Each number is 128 + 32 x the weight over the matrix's rms, rounded and kept within 0 to 255. Layers, rows and columns count from 0.

# layer 2 MLP gate, 704x256, rms 0.179, rows 54-88, columns 64-127
[[ 81 145 173 137 137  56  67 117 178 134 144 140  86 125  85  89 104 119 191 158 107 188 110 162 110 174 157 101 149 148 174 121  80 125 128 118 129 152  97 132 173 103  38 179 113 196 141 154  94 102 145 102 117 119 122 164 129 110 102 156 128 111 122  96]
 [ 86 145  60 105  98 122 150 107 131 125 145  75 156 186 125 118  82 110  88 105 144  99  93 143  92 140 111 156 144  82 110 148 121 116 158  83 140 140 170 124 135 120 132 125 141 149 119 102 120 133  66 128 159 108 155 141 121 159 108 163 146 126 133 137]
 [142 107 177 169 157 128 138 207 132  67 120  96 129 218 211 116 114 135 156 177 143 172 117  71 201 110 180 147 136 146 130 179 114 174 170 101 170 130 138 160 213  35 132 118 118 183  81 157 105 254 142 133 112 120 175 122 143 102 170 114 117 140 128 133]
 [121 152 107 146 127 140 127 155  97 191 112 141 154 131  91 136 132 135 106 151 103 103 134 146 113 116 130 133 115  95 170 136 130 155 147 159 132 131 146  98  90 133 141  85 111 156 117 167  99 154 167 153  81  81 128 113 140 135 103 139  73  76 117 166]
 [143 131 143  37 139 134 134 190 148 115 141  87 109 148  92 106 196 173 169 175 104 133  43 106 159 187  68 121 107 135 131 195 130  79 210 119 162 138 164 139 208 166  88  97 131 170 105  99 186 207  74 150 156 102 108 139 186 121  86 108 196 162 161 113]
 [145 122 111 138 188  87 136  60 153  98 166  78 138 130 122  84 110 121 116  49  31  86 100 159  68 124 195 104 213 174 105 165  38  82 134  85 135 123  80 123 160  44 144 112  57 191 117  81  91 167 155  50 116 113 111 137  57 185  84 108 135  63 228 153]
 [134  92 187 156 184 180 137 162 120 127 190  63 135 184 138 140 120 122  57 157 123 189 135 179 104 167 163  80 131 132 111 109  96 177 135 138 132 113  95  74 162 148 112 152 123 132 111  94 141 100 131 113 178 107 141 114  87 153 163 167 167 155 126 143]
 [130 102 187 138 166  79 140 150 163 173 153  57 121 105 103  73 165 159 119 120 125 170 147 148 159  94 121 134 130 148  48 103 127 118 163 163 118 149 156 103 112 158  97 161  79 105  88 105 122 124 144 129 152 142 122 131 141 124  95  94  68 119 102 109]
 [140 150 184 144 138 105 107 110 158 124 144 144 124 122 154 195  88 120 139  66 152  96 185 143 190 142 136 164  93 132 134 115 161 165  94 134 141 106 113 118  81 130 174 112 101 147 113 102 117 153 144 122 148 153  61 101  61 151 125 158 138  81 120 133]
 [ 73 142 162  93 108 162 122 116 132 147 122 116  91 115 129 152 125 112  59 130 131 148 144 158 100 124 107 172 123 149 137 149 145 157 164 170 160 172 166 110 135 125 118 151 119 168  74 103  85 101  96 185 120 113 148 118 126  91  95 154  91 103  63 181]
 [119 153  84 200 151 114 114 160  87 152 164 142 119 111 116 104 130 121 109 135  90 156 142 168  90 139 114 142 120 121 104 105 113 184 146 104 143 126 123 148 157 168 120 110 119 104 116 144 134 142 134 146 112 118 138 124 141 146 123 166 123 138 138 138]
 [117 135  89 142  80 143 125 125 121 131 124  94  99  61 123  81 108 194 160  72 158 162 156 121 113  91 127 122 132 109 135 114 147 143 115 130 109 102 168  84 136 134 173 164 145 145 104 131 140  88 107 135  88 177 126 201 146 149 157 140 189 137 118 153]
 [119 117 115 116 131 126 115 135 123 138  73  72 151 106 143  75 170 133 159 166 124  68  87 147 125 198 180 137 124 115 108 198 114  91  79 124  73 122  92  80 111 113 114 168 171 169  85 110 155 175 104  49 141 118 115 147 132 114 142 141 175 141  99 126]
 [102 128 116 137 151 161  62 160 126 134 194 116 167 143  82 104 142 127 105 124 121 145 122  86 123 196 152  80 114 142 166 132 145 105 129  71 112 134 159 160 128  86 141 124 102 123 125 137 175 124 157 113 144  92 103  65 166  64 153  93 163 176 132 103]
 [141 157 102 105 138 197 107 118 121 192 127 156 142 103 192 145 148  56 113 118 116 163 219 135 183 125 103 141 136 101  37 102 121 138 146 125 130 136  96 112 153 141 102  96 121 152 116 158  99 162  91 163 119 112 140  68  49 130  68  68 176 126 195 120]
 [186 133 102 100  96  75 170 121 133 144 159 120 136  48 177 124 126  75 109 174 126 185 105  94  94 126 130 112 163 140 133 134 192 132 118  83  90 143 145 129 109  99 140 182 145 100 106 187  99 103  81 100 102 118 146 122  92 106 112 108  98 126 150 194]
 [108 133 141 156 153 131 212 137 143 100  97  64 126 114 123 188 153 107 137 135 143 185 123 154 131 144 137 108 121  48 123 155 144 118 102 121 109 103 163 169 157  92 107 100 172  83 119 202 127 123 103 142 164  32 139 183 118 106 115 105 117 164 167 174]
 [ 93 131 152 124 123 159 162 119 149 126 107 154 183 144 122 131 109 121 116 128 137 132 165 112 144 100 138 132 140 133 126 137 126  86 134 109 120 127 122 125 115 167 134 154 125 135 121 154 182 143 105 126 158 127 153 114 151 123 120 105 189  99 146 126]
 [116 113 131 112  96 131 128 222  88 128 157 106  95 111  95 163 122 201 113 164  97 108 132 204  98  53 113 121 159 118  46 121 108 130 139 103 133 129 151  75 183 126 124 125 109  62  99  88 138 155 145  90 119 140 126 105  80 142  72 117 125 133 158  88]
 [109 161 175 178 159 125 131 169  98 116 166 123 136 115 130 132 104 146  94 136 145 128 100 120 193 143 152 147 128 153 148 146 104  99 152 207 163 116 131 107 120 135  81 118 152 121 154  98 139 118  33 112 158  56  96 157 161 150 121 133  96  96 130 118]
 [127 175 170 194 105 216 135  83 125 187 133 108 188 148 226 138 165  53 122 166 139 144 110 177 122 149 138 166  90 130 208 148 110 106 113 109 105 135 154 165 105 106 199 183 103 125 113 161 140 135 150 158 127 145 152 121 145 171 117 124 173 100 122  89]
 [130 121 101 123  99 129 128 110 141 148  96 104 138 138 178 110 128 165 143 150 102 122 164 141 129 166 106 176 102 114 116 106 164 142 167  78 168 115 139 106 129 174 151 127 171 120  79 112 159  92 159 113 108 163  88 171  94 175 130 138 136 116  91 105]
 [ 89  97 120 113 105 209 124 128 132  85  66 192 113 135 104 179 124  76 129 121  97 172 146 165 113 143 115  97 131 134 169 117  87 137 188  71 155 155 104  83 120 107 201 177 133 134 151 124 109 144 125 107 114  90 156 174 131 141 126 148 157 157 150 112]
 [148 149 156 156 152 109 226 128 104 175 158 119  85  99 131  99 150 142 123 175 161 100 149  71 156 128 149 125 124 162 134 122 126 191 160  53  89 156 116 133 149 113 152  99 129 161 132 184  76 152 141 135 148 184  78 123 139 154 110 113 152 160 127 146]
 [ 82 128 142  74 105 171 112  94 158 102 105 142 140 114 106 131 139 126 129 132 165 132 127 122 145 139 165 103 107  94 141 179 108 128 124 105 125 108  88 139 141 133 101 140 144 150 126 131  84 128 150 126 142 134 144 131 146 125 141 119 138 126 163 189]
 [138 120 136 165 120 106 110 121 155 150 146 133 134  87 112 134 129 138 128 162 117 143  95 125 139 134 147 157 128 127 150 126 132  98 125 129 128 119 126 106 116 112 148 184 100 123 133 151 130 188 108 121 179 117 102 104 139 119 141  82  90 145  96 138]
 [118 121 148 153 116 114 131 120 114 131 161 107 138 193  60  58 168 125  87 148 132  81 105 116 173 183 151  73 173  62  21 170 134 112 145 113 134 151  93 168  90 142 143 192 154 126 140 106  77  56 157 131 180 156 155 164  85 127 111 129 128 119 127 184]
 [106 115 109 120  64 144 152  99 136 107 103  94 144 138 100 147 156 104 113 106 139 141 140 169 158 136 144 133 210  79  76  95  63 132 117 200 145 132 120 139 155 100 162 151 113  87 120 107  96 182 214 123 124 174 158  99  88 126 114 128 102  96 104  91]
 [122 168 121 106 106 122 129 149 109 172  90 158 174 102 148 165 198 101 139 186 135 126 128 114 170 147  83 108 157 108 108 112 136 102 158 175 173 130 111 159 138 135  96 127  94 140 143 154 114 122  94 149 135 136 150  95 125  84 107 159 165 167 122 151]
 [186 137 105 135 166 112 130 127 160 194  85  79 179 140 137  86 180  68 174  92  95 121  60  99 145 135  97 148 123 165 148 137 150 105 133 116 153 132 183  64 167  64 123 100 135 140 165 125  67 125  75 123 127 132 133 153 153 160 141  79 145 141 149 130]
 [177 148 118  85 104 120 117 156 136  83 184 135 118 123 131 192 111 171 157  93 151 170 119 132 130 107  88 116 127 111 117  83 139 130 133 159 109 126 172 173  66 109 140 109 105 124 123 135 148 105  80 169  73 135 132 121 172 129 118 136 109 133 163 141]
 [146  82 138  57  94 110 189 169 148 122 145 163 111 123 169 143 134 132 122  91 159 152 134 141 137 145  67 166  99 150 120 126 134 149 131  99  88  62 130 147  72 101 167 166  93 103 201 149 120 113 149  91 111 182 107 187 104 112 142 142 122 148 147 142]
 [116  53  99  98 117 107 128 109 149  85 170  93 173 132 133  58 149 124 108  99 140 118 127 139 158 126 171 131 164 156 142 117  84 151 121 115 144 114 152 109 182 120 158  74 151  85 113  93 175 152 149 151  95 163  98 113 151  97  87 170 119 125 141 136]
 [128 114  86 131 151 143 171  66  96 137 160 158 131 124 173 126  72  68 109 130  75 131 154 105  73 103 169 145 120 115  81  68  86  94 121 162 190 100 133 133 213 105 153  98  91  81 130  79 104 151 150  90  97  94  96 119  71 116 133  95 178 109 121 109]
 [110  27 145 122 140 141  88 102 113 136 197  91 152 125 139 101 142 126 110 144 121  87 154 133 108 142  88 106 170 174 161 108 130 155 142 149 117 191 153 108 108 120  55 109  99 141 145 114 139 122 139 141 117 127 167 151 103 115 163 104 142 136 112 123]]
# layer 2 MLP up, 704x256, rms 0.184, rows 54-88, columns 64-127
[[ 99 129 118 194 112  49  91 123 148  99 138 141 122 155  80  67 131 154 186 146 114 133  99 186 128 182 118 167 148 129 189 146  50  79 154 107 132 190 113 127 148 131 108 134 113 169 150 109 129 106 168 119  94  92 124 155 147 121 125 166 166 131 117 136]
 [122 121 141 138 148 123 138 130 140 139 141 120 120  74 151  80 150 129 166 183 122 176 155  93 159 104 189 155  74 186 163  84 144 136 113 196 131 169  83 155 115 141 143 138 115 127 145 111 195 142 142 152 138 114 128 151 157 120 131 111 117 153 113 118]
 [179 114  42 141 255  86 153  97 164  90 174 120  96  96 113 143 181 103 158 165 128 137 176 107 145  71  94 167 160 128 145 105 166 172 174 188 166  43 111 189  84 125  87 206 142 126 153 105  84 126 133  73 198 164 105 175 117 151 126 200  59 163  85 203]
 [138 140 112 141 129 108 105  95 170  98 138 123 153 103 132 130 105 138 119 162 162 121 143  88 155 192 142 132 142 137 151 137 153 147 147 136 185 117 144 111 118 128 182  99 116 121 142 144 157 147 130 168 130  83 129 133 133 150 134  93 132 111 148 110]
 [108 114 119 153 120 134 109 131 146 149 113 100 156 118 179 126 128 108 170  98 133  89 135 196 127 148 180 162 133  95 149  82  91  72 102 151 119 143 113 137  96  72 150 142 140  97 150  87  99 148 137 137 141  90 121  95 180 190 126 132  87  96 106 169]
 [161 137 146 175 132 176 144  58 136 149 152  68 120 168 134  74 129 116 126  80   7  91 178 191  46  77 151  90 178 150  79 120  80 133 113  96 122  77 141  92 171 123 137  90  97 120 168 118  90 126 172  55 104 130  36 123  92 188 140  75 158  63 205 113]
 [106 147 103 130 100 115 141 101 134 185  93 193 127  72 118  72 121 111 186  96 104  71 163  96 143 133 133 215 154 118 143 140 185  64  72 107 119 126 132 149  89 152 162  65 150  92 139 173 145 140 120 172 102 142 126 110 141 113  93 115 100  89 156 140]
 [150 176 131  98 105 115 143 120 117 134 104 142 133  80 113 154 148 145 151 118 150 109 115 111 162 142 110 142 167 121 170 101 139 158 122 143 131 121 117 100 137 148 174 101  94 180  78 126 118 144 155  99 154 121  68  92  97 120 115 178 166 104  91 123]
 [ 80 161 170 138 106 101  49 145 111 138  83  94  92 119  93 120  79  79 194  68 140 123 173 180 149 106 113 191 111 180 181  98 140 184 133 134 135 118  93  74 149 122 129 126  94 138 111  64 118 141 137 184 151  95  73 168 130 194 144 178 152  85 157  88]
 [112 129 160 145  69 102  41 129 106 155 110 127  85  97  98 168 124 165 138 112 138 166  87 161 104 141 106 148 128 140 122 120 126 199 152 156 113 105 123  88 152  89 101 144 158 111 123 135 139 114 115 153 157 178 135 139 102  98 113 141 115  90 172 148]
 [ 93 153 150 147 143  65  87 124 110 113 184 123 130  92 102  92 111 113  85 107 121 148 145 161 101 120 106 154 110 116 119 130 127 138 155 177 149 143 164 165 137 136 106 119 155 111 122 121 173 117 159 138 106 143 149 125 126 125 119 137 142 137 130 134]
 [138 139  94 185  93 138  69  89 110 123  83 146 136 137 128 166 102 163 104 111 131 167  92  95 122 150 121 136  79 158  74 113 141  74 116 122 143 166 107 153 125 143 117 142 184 181 153 126 114 162 131 150 140 182  88  85 110 135 140 100 127 130 135 150]
 [144  95 120 144 131 142 112 115 133 154 109 152 153 116 135 151 129 160 114 145  98 110  96 190 115 192 130  80 149 142  80 151 120 111  55 110  93 108 135  96 146 131 128 148 131 126  68 117 140  71 113 190 112  67 175 170 135 100 145 140 135 120 165 125]
 [163 138 160 133 107  73 183 137 151 120  94 151 117 152 173 182 131  96 128 153 136  97 127 188 106  64 123 177 125 123 120 115 103 116  99 178 144 112  98  75 149 175 110 122 178 127 112 108 109 144  73 145 118 171 159 187  84 187 117 175 127  83 113 153]
 [ 95 107 115 177 127  51 168  97 112  70 135 100 118 135  49 103 114 165 139 150 111 131  55 112  69 123 168  86  76 127 158 146 100 134 133 108 173 104 145 111  98 102 158 135 173  83 153  87 155 172 166 136 165  90 138  95 156  98 169 151  56 162  75 113]
 [175  93 154 123 116 106 132 174 159 135 174 136 136 125 158 141 110 151 149 168  92 191  76 105 107 132 158 130 183 127 218  88 166 166 150  89 110 126 137 135 156 113 179 159 165 145  99 129 171  51 108 122 106 172 167 105  96 168 156  93 190 166 101  97]
 [136 156 149 130 127 146  84  85 169 151 174 163  74 140 136  77 102 143 110 124 156  46 144 123 106 122 115 138 120 166 146 121 101 140 110 140 166 137  62 102 131 159 180 204 140 188 116 121 149 107 157 124 123 202  91 117 143 194 140 144 139 140 113  46]
 [115 122 130 131 118 137 182 112 132 123 143 157 149 151 116 119 119 111 100 124 102 130 163 151 134  99 131 121 137 141 143 132 123  85 115 113 168 173  94 101 114 132 159 105 127 131 121 166 130 100  97 107 158  96 130 108  99 113 158 106 141 123 126 117]
 [101  75 117 101 128 112 128 198  89 134 139 130 117 122  82 144 131 208 119 133 130  90 117 174  64  91  77 153 113 133  95 146  85 133 128 127 130 137 182 135 164  96 154 191  62  93 114  86 165 163 112  97  98 132 141 107  91 145  81 121 116 113 100 145]
 [ 96 111  78 150 109 126 122  79 134 143 121 109 102 129 123 129 121  85 188 152 148 135 145 153  50 115  48 104 118  95 111 131 138 119 104  88 112 173 126 124 156 125 188 120  94 117 138 166  89 154 144 156  82 159 155 158 126 131 136 124 164 158 134 140]
 [117  74 103  67 144 108 107 172 125  30 123 123  72 138  53 106  93 156 134 121 116 139 148  50 147  60 161 104 135 147  63 174 144 188 147 144 131 136  98  59 123 104 105 111 147 156 137 109 113 130  81  98 153 115 124 130 114  96 162 132  70 116 107 167]
 [110 158 194 118 168 129 116 173 166 100 136 188 118 126  91 111 113 122  96 132 130 138 116 103 129 113 162 112 142 147 120 125 104 103 134 172  71 103 141 153  76 108 125 102  76 146 166 154 131 116 123 144 126 125 136  64 158  28 154  96 117 136 171 168]
 [139 117 186  59 123 205 162 126 124  93  32 156  99 150 108 178 128  84 135  92  84 168 162 161 150 142 123 137 130 133  74 121 113 194 166 100 172 134 102 111 116 125 203 132 162 137 140 106  79 122 146 116  81 106 162 164 129 113 135 116 154 150 175 139]
 [135 154 155  73 123 140  93 138 186 155 147 156 119 138 138 132  89 153 117 133 147 156 123 143  62 144 144  86 152 130 117 134  99 141 124 165  97 136 124 146 109 107 136 156 146 127 127 122 172 127 146 125 124 104 134  70 174 140 141 139 175 120  75 111]
 [146 159 138 135 125 122  95 134  80 128 128 149 129 135 145 124 154 157 118 125  75 149 108 137 120 132 134 169 144 126 110 159 155 119 153 138 152 162 159 116 156 156 155 102  91  99 133 111 144 158  94 138 129 119  92 113 104 103 123 114 100 111 117  91]
 [113 128 105 120 130 133 121 133 117  92 108 133 125 161 139 160 138 114 133 123 126 148 127 138 116 121  93 101  85 122 115 151 115 159 147 104 118 154 154 130 174 162 106 102 125 127 130 127 125  73 150 113  92 117 139 167 113 124 101 169 167 146 160 131]
 [136  44  81 127 142 141  68 121 132  86 136 128 128 132 159 145  96 189 190 121 121 126 161 136 104  99  84 171 123 203 138 147 106 118  87  97  99 139 145 109 113 131 183 120  84 191 160 113 143 141 128 184 126 130 177 153 112 101 134 144 110 142 130 143]
 [135 173 145 144 148 103 153 110 150 164 167 187 124 127 179  93  95 123 156 183 107 145 140  65 102  76 140 114  61 160 158 184 232 122 137  79 125 129 125 116 107 137  98 114 120 190 155 128 147 108  93 169 106   0  70 165 145 104 155 133 145 141 162 158]
 [118 136 125 108 105 125 123  98 132 134 189 139 129 146 100  98 140  75 120 143 115 121 136 119 134 133 129 114 156 115 100  63 132 114 136 112 153 143 127 153 119 176 112 167 164 134 140 137 105 139 100 111 114 121 119 108 157 144  92  99 154 156 136 117]
 [151 108 119 144 101 135  93 134  89  79 131 172 127 156  82 126 100  95 164  73  80 118  98 135 158 102 130 104 126  95  86 106 123 112 156 181 105 133 114 118 111  88 106 119 130 118 119 103 130 117 158 132 136 121  85  80 126 109  65 126 142 133 171  99]
 [126 136 130  67 130  84 136 124 158 115 180 119 147 221  87 149  93 153 102 137 133  68  89 125 129 151 123 147 120 144 136 108 103 130 169 127 183 133 157 107 114 120 130 124 121 154  95 154 150 118 114 104 119 167 109 121 114 136 110 122 108 119 121  98]
 [161 115 135 106 115 112 211 104 150 139 122 156  49 119 142 167 138 184 138 111 135 167 116 158 138 111 123 156 104  93 112 177 116 174 105 107  79  62 113  69  88 156 130 120 108 130 202 139 123  64 190 127 111 173 117 121  78 102 174 139 126 119 104 170]
 [113 144 147 152  91 131  99  90 103 152  94 130  85 106  84 174 144  77 109 171 159 109 151 139 102 162 201 126  94  79 139 174  97 139 121 164 113 117 109 179  95  78 106 192 102 119 144  90  70 132 103 123 161 133 172 136 162 129 124  86 112 158 164 108]
 [113 167 177 142 121 133  79 183 162  89 108 126 119 105  78 120 152 172 161 114 230 113  86 193 166 138 107 128 133 101 168 215 119 168 140 110  50 169  98  88  95 140 103 148 174 166 132 148 104 117 106 146 168 152 192  95 180 115 110 142 103 160 112 198]
 [144 153  75 110  88 157 173 167 121  98  91 164 120  93 138 137 128  94 155 118 164 144 107 129 122 135 177 148  84 110 121 167  74 103 131  68 115  50  89 128 140 146 151 132 185 107  99 137 133 111  81 122 103 148 120  74 171 129 136 195 117 126 158 150]]
# layer 2 MLP down (transposed), 704x256, rms 0.0971, rows 54-88, columns 64-127
[[ 89 169 154 146 155 109  94 114 156 138 136 131 144 124 129 104 138 169 167 134 101 169 107 203  92 175 145 193 130 137 104 125 100 111 148  92 128 118 125 132 137 125  77 151 151 223 136 142 169 104 175  92 116 127 173 171  61 107  87 125 147  89  96 157]
 [143 114 141 100 147 179 155  85 106 117 169 164 155 162 119 155 136 137 186 153 127 158  72 113 148 147 134 145 121 118 110 109 138 150 122 141 101 118  97 196 143 151 161 137 158 157 117 126 163 135  86 128  65 158 125 130 126 129 146 142  86 118 129 100]
 [179 113  71 112 139 138 110 126 106 172 131 115 176  54  26 116  91 148 164 115  71 143  99 161 134 104 101 174 126  99  99 188 134 243 146 162  90 140 123 130 107  87 109 119 124 196 190 151 108  26  84 151 142 120 171 115 110 121  71 143 133  72 105  53]
 [155 119 148 157 146 122 106 147 115  88 125 118 105 155 162 134 164  90 138 107 115 169 124 117 119 118 131 119 121 118 103 129 110  90 100 105 144 147  92 144 150 118 108 169 157 120  99  85 132 129  79  72 172 166 107 152 138 103 148 119 114 186  98  61]
 [130 102  92 106  95 123  75  43 125 135  94 198 165 198 116 156 213 136 126  46 135 147 191 116 102 215 133 104  97 109 151 177  61 180 119 136 110 189 102 166 100 127 213 128 138 106 134 141 106  67 112 153 110 109 145 137 146 171 109 170 120 112 129 123]
 [ 83 111 176 193  12  62 142 104 105 151  98  76 104 107 144  86 112 150 151 107  79  89 141 118 127 207 136 126 157 106 124 127 138  79  58  69  93  82 187 145 169 149 156  95 115 182  96 158  79  64 133  85 137  74 145  87 145 149 134  74 145 174 130 134]
 [140 121  99 159 124  94 178 124 145 108 161 167 146 100 110 155 135 150 132 179  96 104 144 141 151 117 126 104 142  90 119 117 127 153  89 122 141 112 117 162  75  87 185 154 118 103 164 146 154  61 163 140  93 102  65 129 189 106 115 105 104 144 120 110]
 [156 157 102  91 181  73 103 126 145 183  58 120 112 151 141 172 122  99 135  68 113 102 100 140 122  95 131 153  95 108 210 137 126 145 112 160 137  87 113 126 148  86 134 139 119 163 118 103  89 171 165 102 116 128  94 141 137 116 170 144 103 113 100 113]
 [101 182 202 102 100 136  52 149 160 142 151 122 118  44  96 156  85  89 129  80 140  45 150 123 209 173 110 215  89 185 207  92 163 120 154  63 161 103 103  53  87 189  91 228  97 146 184  78 109 161 175 127 153 103  83 131 103 156 148 156  95 144 176 151]
 [140 153 127 119  61 104 133 105 121 111  92  75 116 121 129 126 112 146 148 113 182 142 132 171 106 125 143 167 173 115 126 102 117 180 194 178 126 109 124 113 170 122 151 141 121 102  92 142 156 108 102 121  83 158  99  96  89 142 154 152 119  68 167 121]
 [126 118 126 132 147 134 132 177 145 107 136 115 125 107 137 124 141 145 136 147 112 147 128 139 130 127 129  97 138 152 106 113  98 141 126 112 157 145 134 164 122 152 136 161 140 136 147  91 104 117 115 136  92 126 143 100 129 103 122 168 152 130 145 140]
 [111 120  92  95  62 106 161 106 157  48 117 107 139 140 136 117 107 146 102  97 139 141 104  78  68 104 114 113 115 133 149 190 113 165 170 100 148 155 125 120 150  91 138 145 136 185  75 127 126  93 104 172 128 172  94 113  81 142 154 123 156 132 110 125]
 [ 60 158  99  52 153 138 105 149 107 139 164 104 159  63  83  95 141 148  93 168 119 152 114  91 139 125 169 112 136  84  99 145 186 122 128 109 121  43 125 112 113 117 167 123  67 106 118 118 168 109 171 149 104  67 148 133 132 163 122 142 153 110 144 121]
 [145  64 114 141 136 108  95 103 103 137 151  68 129  95 152 168 144 145 151  90 103 105 123 112 135 107 115 187 173 126  92 122  86 137 177 129 111 117 190  73 132 125 117 140  95 115  64 102 172 165 102 139 150 196 133 122 100 188 123 140 150  99 155 126]
 [120 178  97 129 179  92 142 113 168 144  81 112 114 142 116 200 114 184 149 173 119 147 119  55 137  84 136 152  57 115 155 157 141 135 152 125  81  83 137 127  77 113  31 163 113  61 168 152 176 120 145  43 168 188 102 116 129  81 149 117 109 153 107 109]
 [135 170 160  70 140 144 187 142 110 163 172 190 115  63 140 147 123 130 140 156  78 140 144 147 108 106 184  96 191 124 158  98  94 128 131 179 127 121 153  96 120 143 171 152 160 123 117 130 170 119 178 163 102  96 144 140 113 123  90 139 184  83  90 118]
 [142 129 136 133 130 215  77 129 145 167 205 179 151 153 160  65 176 113 127 120  94  44 183 139 131  62 131 201 134 153 139 105  59 101 175 152 107 166 139 121 135 111 148 105  65 159  96 141 136 103 124 147 143 210 136  78 144 200 174 124 157 114 115  83]
 [ 79 148 120 131 151  97 118 112 147 134 132 118 136 102 147 127 104 106 120 130 140 125  99 110  86 137 132 139  89 128 105 135 126 110  58 129 109 132 155 136 113 121 151 104 139 148 158 123 121 115 158 103 139 113  99  99 124  78 109 111 139 167 100 152]
 [ 63 152 117  98 139 131 158 204 160 189 119 157 101  35 156 153 150 179 119 158 121 115 135 134 130 106 151  97 117 149 158  70 143 199 146 108 138 102 113 136  88 138  99  83 131 126 170 142 158 150 126 160 141 194 155  93  90  93 118 141 125  90  93 201]
 [138 111 102 167 150 148 115  81 175 182 108 146 108 115 113 129 131 118 151 123 126 104 169 171  85  81 140 134 143 126  86 115 101 135 105  74  81 123 141 119 132 105 157 121 122 134 105 152 104 159 179  89 156 143 152 109 112 139 104 140 175 142 134 134]
 [171  69 142 104 150 121  88 139 147 108 135 142 129 104  77 144 129 165 136 140 105 139 132  92 110 124 119 169 136 107  75 164 113  31 171 171 105 124 131 127 115 142  95  93  99  97 147 118 132  51  46  77  59  77 146 154  91 111 149 125  91  98 111 110]
 [156 133 120 169 124 182 101 144  71 107 127 125  82 151 114 100 159 116 156 132 136 174 151 105  92  99 133 123 134 182 149 134 100 155 129 138 106 145  89 140 158 105  99 115 118 106 149 165 223 184 110  68 147  93  87  96  51 119 189 102 167 142 176 144]
 [130 129 155 121 117 124 152 129  96  88  93  72 137  36 123 131  93 117 123 149 106 160 118  96 172 142 112 115  75 102 130 151 154  94 143 112 160 147 140 146 148 195 185 138 199 136 130 148 161 115 154 113  56 138 133 148 113 138 148  93 118 176 144 145]
 [144 103 120 164 120 127 150 103 146 129 118 122  84 151 129 148 165 104 158 112 150 137 115 147 166 121 128 170 113 159 117 137  97  74 106 131 112 162  98 173 139 165 161 142 145 151 109 131 147 102 136 163  92 144 136 115 151 137 153 104 120 122 108 112]
 [130 102 137 173 154 101 148 154  96  74 161 111 128 230 154 139 149 108 121 172 143 141 122 122 110 152 124 138 155 166 135 121 100 139 190 132 157 152 132 127 140 166 146 109 181 121 110 109 156 112  64 137 136 106 126 151 151 109 116 133 119 134  81  87]
 [150 142 120 130 126 138 158 140 136 128 148 126  80 193  95 144 133 137 133 128 126 133 145 118 151 144 110 158 113 120 113 162 112 129 147 152 119 123 179 133 149 125 143 142 101 136 128 179 138 100  95 151 132 116 161 141 122 101 146  94 136 114 161 102]
 [101 112  92 108 139 147 156 130  92 125 131 118  28  90 170 173 126 139 153 103 110 151 148 128  75 143  99 194 105 140 177 135 103 112 128 139 103 171 133  64 131  90 177 183 166 122 114 124 137 209 113 142 111  95  72 139 132 104 190 130 163 174 132  86]
 [109  97 137 152 139  93 125  87 121 117 141  95 149 193 121 181 128 116  96 115 139 109 116 169 145 132 126 129 149 109  73 117  96 185 114 149 162  99 117 141 115 110 135 119  98 102  78 164 142 199 148 111 147 192 179 125 140 110 126  79 100 118 102 142]
 [116 106 142 165 141  96 169 149 133 130 123 112 162 129 106 134 155 141 148  95  69 127 149 114 163 125 160  99 129 148  78 120  66 184 106  98 115 144 126 129 140 128 102 149 116 147 112 105 165 139  97 155 115 149 120 135 129 153 142 112 123 120 113 133]
 [180 128 136 136 119 134  95  90 141 121 111 200 166  88 146 128 140 146 124 110 142  66  95  75 118 129 107 127  93 145 126 156 134 138 118 148 108 148 141 161 165  90 155  63 161 128 128  75 105  98 134 111  77 131 105  93 152 143 147 124 131 164 142  99]
 [166  97 139 110 147 137  91 121 129 162 159  95 101  60 156 105 143 137 150 140 151 141 167 159 112 131 130 122 166 153 102 119 158 100 143 141 148  69 150 125 127 100 101 131 114 140  98 160 126 149 135 122 132 113 119 118 183 105 130 128  93 136 112 146]
 [160 114 154  60  91 109 160  46 114 176 186 203 138   0 192  77 154 156  73  92 162 147 119 159 117 122 135 152 131  79  80 133 139 156 107 130 118  76 127 100 105 155 171 131 173  65  85 128 182 176 221 172 114  94 133 107 113 140 160 108 190  86 168 164]
 [139 141  90 170 150 190 144  94  69 145 135 125 132 142 129 138 131 142 204 127 116 150  80 123 163 122 152 185 105 119 118 132 146 100 118 131 122  99  97 161 125 152 110 154 134 132 129 125  88 146 101 113 101 112 148 108 111 147 164 121 120 116 128 121]
 [143 150  57 141 123 234 107 207 214 194 113 192 111 207  84 135 209 108  99 109 162 111  96 143 144 172 174 173 141 109 213 169 102  81 131 112  92 181 138  74 120  74 114  98 142 157 133 157 192 161 104 128 189 165 173 130 177 121 141 142  78 174 152  94]
 [183 134  87 103  72 106  93 119 132 146 189  96 112 233 138 129 111  90 159  80 111 128 136 143 125 135 118 174 117  94 127 127 173 121 114 171 121 118 133 143 145 125 114 155 177 167 114 130 134 151 179 141 110 136 105 103  86 142 172 127 110 146 164 108]]